Part of a small language model's weights.
Architecture: RMSNorm before each block, rotary positions, no biases in attention or MLP, untied embeddings.
Training: a variant of Adam for these matrices, 580M tokens, 8844 steps.
Each number is 500 + 50 x the weight over its row's rms, rounded and kept within 0 to 999. Layers, rows and columns count from 0. Numbers have three digits each. The size before them is the row's rms in percent of the matrix's.

# up: layer 9 MLP up, 1344x512, rms 0.0309, rows 547-563, columns 0-127
# down: layer 9 MLP down (transposed), 1344x512, rms 0.0275, rows 547-562, columns 0-127
# gate: layer 9 MLP gate, 1344x512, rms 0.0291, rows 548-563, columns 0-127
up547 099:438411425526460486419484464517569544456563524489531522536489485462485453523567554436487525529520603521471517512470523475591429522546492548472508552506352439485455561467459468494507513478504511607532520545386527492535423600436546478533412343540530533520497585486474476497491539456448459453442472461467455509478424421437547457501498480570599483514466494524500466474462463352539529391548
down547 098:531526562520572537590489450473504452565493464558449467426545454515381562490532525440488485511473510463481532531534465492392431549500464450574527492530586618519541443473436502496504574464522519504468479474589555555602508527433455520494514522534474519485444510461546466539501571472484560529446446440446529489534568424541493462510608542476546596548496479437566554481439529573570473475447
gate548 102:504480417427466480498499648581443536581499513539545456544512485465540571357471551468451386497526545527596495549516489498478586472433473505483521408547449495423519480512424488480554536496449446472523389493506430441605508477493557448442521535528465452514448513541517439522489492519523464457497565461588499586425381546402508434407568518504507512430473496560534463491578469461497527461577
up548 101:575502503428467560480470502528560485448492556451480543427543418497446485429478577555574566501478534513473499498516491444391557473451558499388552470530407594563473517474534528473495578480447384444460465521557559590548488431509485527513520405582551414546584547467503533475386516496403538497477487502568477514583501464470501462444368518461472605549495599549491523537681527430543507413444
down548 103:433494459509477438494461497387438561515550600469487551498513504524534476466577510508425513564488577498475576420578533446501530435540608566477399502407472456545501486593467456459546551533422551535529554418584461569535553489425563515507515492487464525491550559508527460494492534547487454577555414547490583490476532530495437548596516536518642589461515454486528485481509464510504479481476
gate549 101:569591552534469359431451496535506510443585493502364509533441485532424468463495553562526537320456592536564439465548544575525507490551582542465474476469522535454471447534474449526570607523459495482539458490508461458549542523488526491418509464476477449502458495540482557416464469532537532564467458512461494424545468435513527448467560473482487505468456446549489544484457514463454501603549
up549 120:534472461476477515526500616439558490502478525437570465383513542500499427533528439491430447542563415464572471560483363430488548502412437484504484497486496497493492501448457464565549456459507493511586459434449546539498442524590561516555497507533478391426536548525513503468584515596549468468544509516509527547434499476466500493593472519573448508608534554472605428580557514560430444454532
down549 104:480494432526538555600476538451622440508546472490540528556424431485570531486469543550429495461529465510538552577482394402511512531579572461486525491437422470509561592517493508526528566530558516606541493555486488443482478573558611518562518460454460498531543508516560578461498470496496507486520532518507454574531538484342508532486528497501600506609484571643494471475519517489493504401474
gate550 130:435559476510499518477513633482414413498590460555478504501413486483618433519588528491574518413457476521418556519541564518506490487467464560434447508473643444503516473443515484478441563458561539479546556477435471444574429549464509512489540489519559455486435489551483559511521510426548464478495507438513554546535460545475518566445469465489492468497466489624471572535536511451502442472602
up550 138:541480482520518536499456550567516524618511539484520592444576493503453595439462613469478496511455459429498528535539484558493514582487519472532513454490455495494453562485517492473580543487469548480540610456576468530559500499480492503510417416367468547519608552431409526390509556508446491530501465515529540410511534488486514481517454526530401521469420499473382433497521429546596511560501
down550 125:414545467480466563488558516454433442450652477522444487527444480470578456622501479492536497517479501519423505497537571500512474510466473517497417541445602456520546472485577497428443518489575455532496510472422534436484463554486485569486518459503587478437451447498538485578495542401543460449507443452506461580536454508488473607358509460475578492507510519592515559519494523438499406456531
gate551 102:535547553507615541449476421437497443428400389429444385549582552536524506438504385502463600530581484576550461478560573454528396573466476440496595482493548456500561459564574501510511587517473448522534510502476477487395553439473492529548518514532463399488555454533467509535482578456496543545436516495547414520428474493509503464580628400462535437366461544506573537416438558427444462540557
up551 097:493512549523508436463401474497560537539535508522494531461515540483498538486559492565440471515515450557570467462539450538456547424488511486503460503484507517497603562545452394497545577478489543486525478439664472425571545487516481532434473492581517413506428515452522502487593456546479437527563491454514552516523464400474431441526479447503475451431421451483509486568495508450436534453554
down551 101:465482454486542504497563440512468463540509462477413519489513431546577520544475435552441502488526619477443499531494454475605497476538422431505526482461545524477481472502472563495401437550576506489512568518460422478463562588527552518527338490514505431438511515528432530492465553518475464455523455572422489527411539457590537484467492562501562420482504519581495439478488491503510462452509
gate552 104:502449558594561436538515423428487579530442441474438546553502562496442517395464472556485467412448499433515504486584565466494493525558471403422533524514479525570492457586516463496486558517439522430521492602389443508513423590514421448429508548497421573414460513555493489457509477475446401470623458422494483537532480452445379581458571450383461464474526634548461473396605531444447505532566
up552 100:524561543502473570454394489509408529468488561529544511480478472544504438482403551485545562508551562471525541542406586601491497401522566511458547532536572546480489438412545554517468546459470463542499514460498470520509503564479522506502511496436621459502540585469466551496564590508480566659406427527468518484495494553490451450541467530563481556471434506423538478558415498500542486523482
down552 102:511439485513435460555505493547483460457546492469501518562499546466438592419437507551488398470474487444534546472572458419427512528564578438396516470514459593539441480515470422499490530596472474525565455540485525435521568466494488429550462584494475521610467468526528593431538510425539448480514412461560354503490475556565420544580511509481522543576505430508507465497515506497428456573527
gate553 104:491525462467470518505483512453511512474566485506506512503581472399544476433520523617510442514518448493555530425500509512430455549491496553478536514550531549536481500414499531539440451505458493522409510537355545469547457522475557480505577439396496513509480480571543555522475481486554464552592484495443487516523491472623538530484552535462454491459580460397539551462462496486558412449540
up553 103:517507513492498571475414565556504461397548597465465504469533516548416536563443526565439450445549581460562469599525468490453463539494564506571484514524502445516580560469460475537513445563512596499546438443540483541502443504539457489503393429580461444509534455471508566432533539540517441506516460504426446492481440471549560534522441436580529535522483543554569581545473591537390460529532
down553 105:486498497454454491442465510573450518475548395484473610478476436549531469564401460461585464559500399549443588592421569536455464506547591579486646514520479561499404436558583563489564374471469549428426442485484499453553539484542465476498520444508495481522515543493502520483502480503581558522539467544430487517491502430562475439478554477455476495520468540483504433504469473451483551411475
gate554 098:546526507531581444406502483486517465418362427511565509522485515447443405483494529488466450577516544509481530564485586487407477457500456481522517521569488422528513477441489415521407447502554457440506565412554463365441501495524548498507444511478514523456476578419577539514528549530414497450508451482450438521401500577500538515525475501458492457404514571552510556505452519445495468536557
up554 100:462575494455540425447585544444514499505512418528549532402488532469432380431557486510466512617420499488470482549518501474563478401558432433479487514528440541558505474416562501507449438517535460440576527497557576444437425514563547536440484371532486597431495543487568443452483516528393517501534429551468413511469606492523554518472505540482529484499517565469485420454516585452512608578536
down554 098:482544540476435506534481605508571522553487630483457501473440447482410596500546537494528545469492466445503450465524474517593465545520507461538433402500458595570460497587508546534509545525506465586451535478533581562452553504476475493514598458554474540509397492547442403406489421467497543621502522482465434485550446447533526483455462487586509529468478456541465451513590571544471568449392
gate555 113:582483444520407582419481553524535452436475461447523416526556613519530429449485452530528529443489511580479575463426593486447545587537631509512577528562450514465539445487566541484459500556554473450473449557492505534507513484473615424424464517473495529417486463443560611502410519476573472600545442529479487463477463456458507522554527500555596498465520408563444509469483434534512499504624
up555 106:524528536510583484516441544561531456476478611573491477492541474441591512530543535427449486551549439473528467466409520538485419539468530544503542545488540465451490531583439448462544552560526500537586521435500514497495558360506525496533560482527559517517491555579457412553483555453475539552489485448491532547574423594467480485597524504470519473508414472512529443493443464469489510482548
down555 114:510547447525442427548464566472510567443515529526492507552467472515437529477417444457479591483461566340577458526633577449502501476521492676489525504530425528542477436453537555532549446427549526488465462440484491476511423528465470464514492554507482491501602455404567498491444487506500488564405518532507516466525533484546507519466510499506508495542554413480495570476561512579498546425448
gate556 098:581479448565483532582531504482508460531484532441412547414530447469477593521470467554486375439436469478531526508590535477420521556570466473492442457569468430590486488433513511525517478558463442507571366444512495555541562466598515414515505492511472453521519566506512606467474549531501424500494497516484442543586462494485547433600440505514557398539465531459600532466561495524508498486435
up556 096:465506511453498462500447523507603489533481463567499582503376378460527462488532497490525514573409513516551479470526489402496468523538480565522490477547464555533399502529446415513496555495488521426527516505506513442444495489493498537535429505531474525456383473502374420445491490535426538555396476503580537451440518415573567584496544438455581609474536476577401523438462567458472506537561
down556 099:572520579499372545495446554470473518447444543543385487500429449592508449486465497529464379526556388428462429465546467503550501519569513551482521508432468536531457574515564506585497522419535432549482545528494567504544487580468518442504452487557504459552498487455565455473456463475547478515503594523575503473530438478518452472498479549497496467444493489475386402525545495514441480484385
gate557 098:513502412539447527574532458588417523551513452506468444570565667435497491502529420471478506424505530577522554531462516498543414459462607456559478513523576466567558496501453549480488528513455540551524479498470483430514552418527521533511508511414490466483481496477598431476514570484466530480421468532429466499384445479525495421474586391540526431525569518514535447407432501451483558417525
up557 101:610496490495464513620474439566476506527533435487460470494603570451481420518561502447547507529489442594496553521527460506478351381579596499596446516560511500552573547482434524503535575551540483550536470512519623478507564416481483442477447545478459537529503476400562497440601547455359487523499477569506465512505545433586584556450555490513582452539532486469412533484502568465479540439470
down557 101:483478512476611475508342482520434516509563633511435502489394359590523421519467546466494565563526511479395466522541453572512453459509467500544482481550450546535480471501498509533450413543458502421430464545476458477559529479462510499519563535514477492531495477538482434539465493590483557496480547490544531486514552530501478505467455615566462519506480434555537532499512567518447468513433
gate558 102:533519573509442538451499575523512550496470545363490561510431370447528567522456450456507474528555457414411539543451474557526546478432523439538574456552545546399449478496483507535550539455397445537483521568586468476532514545496585407603517483389447433469475486464505576547512518592487491469498488517517481476530442487448418412534547587480538493482511498443580523459470508465546468563499
up558 100:479551493572502523443474593480508398481528527421522443419461484444512593538491515517451436472586494441531426490407548509565554541576586478533558471468534450441408510493449493516573496393448424492488438501509463490470518439537481435518459480558511444559504487387488536419449556541522431529433506515453541429564420558483528479499435468451466434505517517545416518494488462483594446530450
down558 100:487373552481515576569470396531502434519493483588478468568531586519424453465498500486490431468443519521553494428540426450535432501553565490511416500502534493444533500453500596524425430500617600520487625425543485500435522541442479509436526539499499505440443544456589398499527556610523459499516510476467547520437514548561519462466470490489570552498490491508493496622525578584473528423431
gate559 099:546485489530524460435528513614518563391501489508385448503540472485588550542587448564413524402521495560600460479543482508480583454470612557559462578492444510430442518553466471462494523533433533445586446450513423491563558486538505454459473475559540503503537518519571491396560479523497507451520518477418404521486496466433452402509544399507560561415547581599552570478501680529396497434532
up559 108:494503558351402503563510423411502388529516501467495419494375530558499461470479487504546506507538512557356482608485529513464404583502432403423531476441459531463436510525499550471478491567540539527404518559492470540474452502407520464483539500548441460495417511511435500519451477572503569530502430570596601550431482469523505457462528565466522454556397426586389515478478409458546517590549
down559 100:566513484455545461544536541511553457460511489428536457479489463601496463442454497495453468478504417478497436541434503457445482560402440513386540427494471474527558480456551497519490508580491612529535521432555525466511495512480479444431519495525476563525418543568418456541378543427498513539427503480452535481487491469515567491534549487528480520503500605566466500499500486465517579584497
gate560 094:549457461517510455473516543436427422442462484500483540521505620578543499483521507475553503353485573539443465481529482577496520511471562508483672446525511548543472491463507594543464491586415531476490480466415438515534559487424481502450434464475573403463484471529557462532485448544503450465438427450492581501431524562495517480567434536410484566496546520437446565456458455524538512617547
up560 096:519429440522490502451469499499538445524474538561576420505423514515574445592444528481442474408404532501523403411469507521534586571454570543489477496461522524610518521516488490471534551461484506582434465492472539461488429580475426446464585475414541589483484428484556439610402481518502494506449536419459521513500517481471551517478502543489451580426543418489553529466454472498524594431390
down560 094:521536520404466434538511436523579629540595418459464572497520483480397518486494511443573498563472515524503516456435570448444511522533408510419508577491483432552490562525553446488644424448537541459583514570590474522465475488489433527567551469463448482543581555478416496498581534458504589463520607567505500527495477475503565503449537450604424418553458517574484503579504499556450480496530
gate561 100:508525553540371505418547478503542571513536475544492392543490454474590525504571510465570522487438432537626472379530413564470408511578503514498471479531479486479409488408519471502564471478492464571423457444615449545512519517372489432473481550532417474516481445588520489457362520460590531484414502386505487518540489450490515488547516497406558466551549514495496534445451466468444486527469
up561 098:515494523504462539544434547503443500396534520461492611497567516501509430560439601558528584450411524496557431496464414518567541382486476527589527544466511477503486532495442628520573535513472495486514444509528507574551481426451522540504551586444491557457484532443489498603597537523554536581438527427514483570547502543522573481482498586575491486562545452518507467468477457545510479536460
down561 099:482429459495583518529529510434521427511472548471551448513468533514476514488445470515484454518533518526421423536560619427537604565412497506517466464491527496455516483572501444461417454477503432451557568521458437471471466534428543597437521495532530526530470549582514471458502508598432408439524498635519441524476513524532462506530475372444391533495546424551507478578586527509549551424568
gate562 101:523496617554466477484472461424434528493481533527440496466505474548445435543507506521516559470488658554497488541499526600491452438581482494520556492569503499415531556496537531550492515448523645469525530457521540409568547538580443517607471440501518436440472497523503462472613438595523528535542407465378536527472514461452495562525550534481569371594448477415623522549485411557489453508493
up562 097:500465582518562442543410477559422558493493552567482608483488435488489390550521542540583498539525521600471432502534449516497452453520456522518516482552419450562571482529449556636481525552495555391509500523608513491486534466508475526512431446569517527496475620477444560494507512555497553500488454524477542473402555480504521542551421495454477457490515482465567538517455441476457522545530
down562 096:503442479411458456479480583611561444516515497448467437535514438450591417486552504479419450430494532564498549551571474463572608489490535494423515568477550488401512462525539471431530470585565459540475387515449484480443548458530438457594498521501430563522471471482441506592468552516497522511447575471505417522541442555557482405410481450499474533449471516624352469491532624462442435494518
gate563 102:499556551518581431492523544422522513470445389396548482576498498471457526500428400483452473434446541555488425465517468465439498548489515512463539522468493579495502427506511531566442489483466536557490520476526409542461583499484551495482515543513499382504508540541430439584547478457520458452500543529469499547443417492515461494501624514495544484531485541465626503430552468471520447572600
up563 104:465446506453434447484503446515475540608551485562572535526543552469540531460547560530532485527557512489509522480452638447414548486499467490475527443465462428502433541542567469437455549421528402487508596545452488518482516542487492519410532533508467491515487473549492483432439438501489464375582518527522470501575560494456421460445482430527511573428594535511497477469511561602436583431493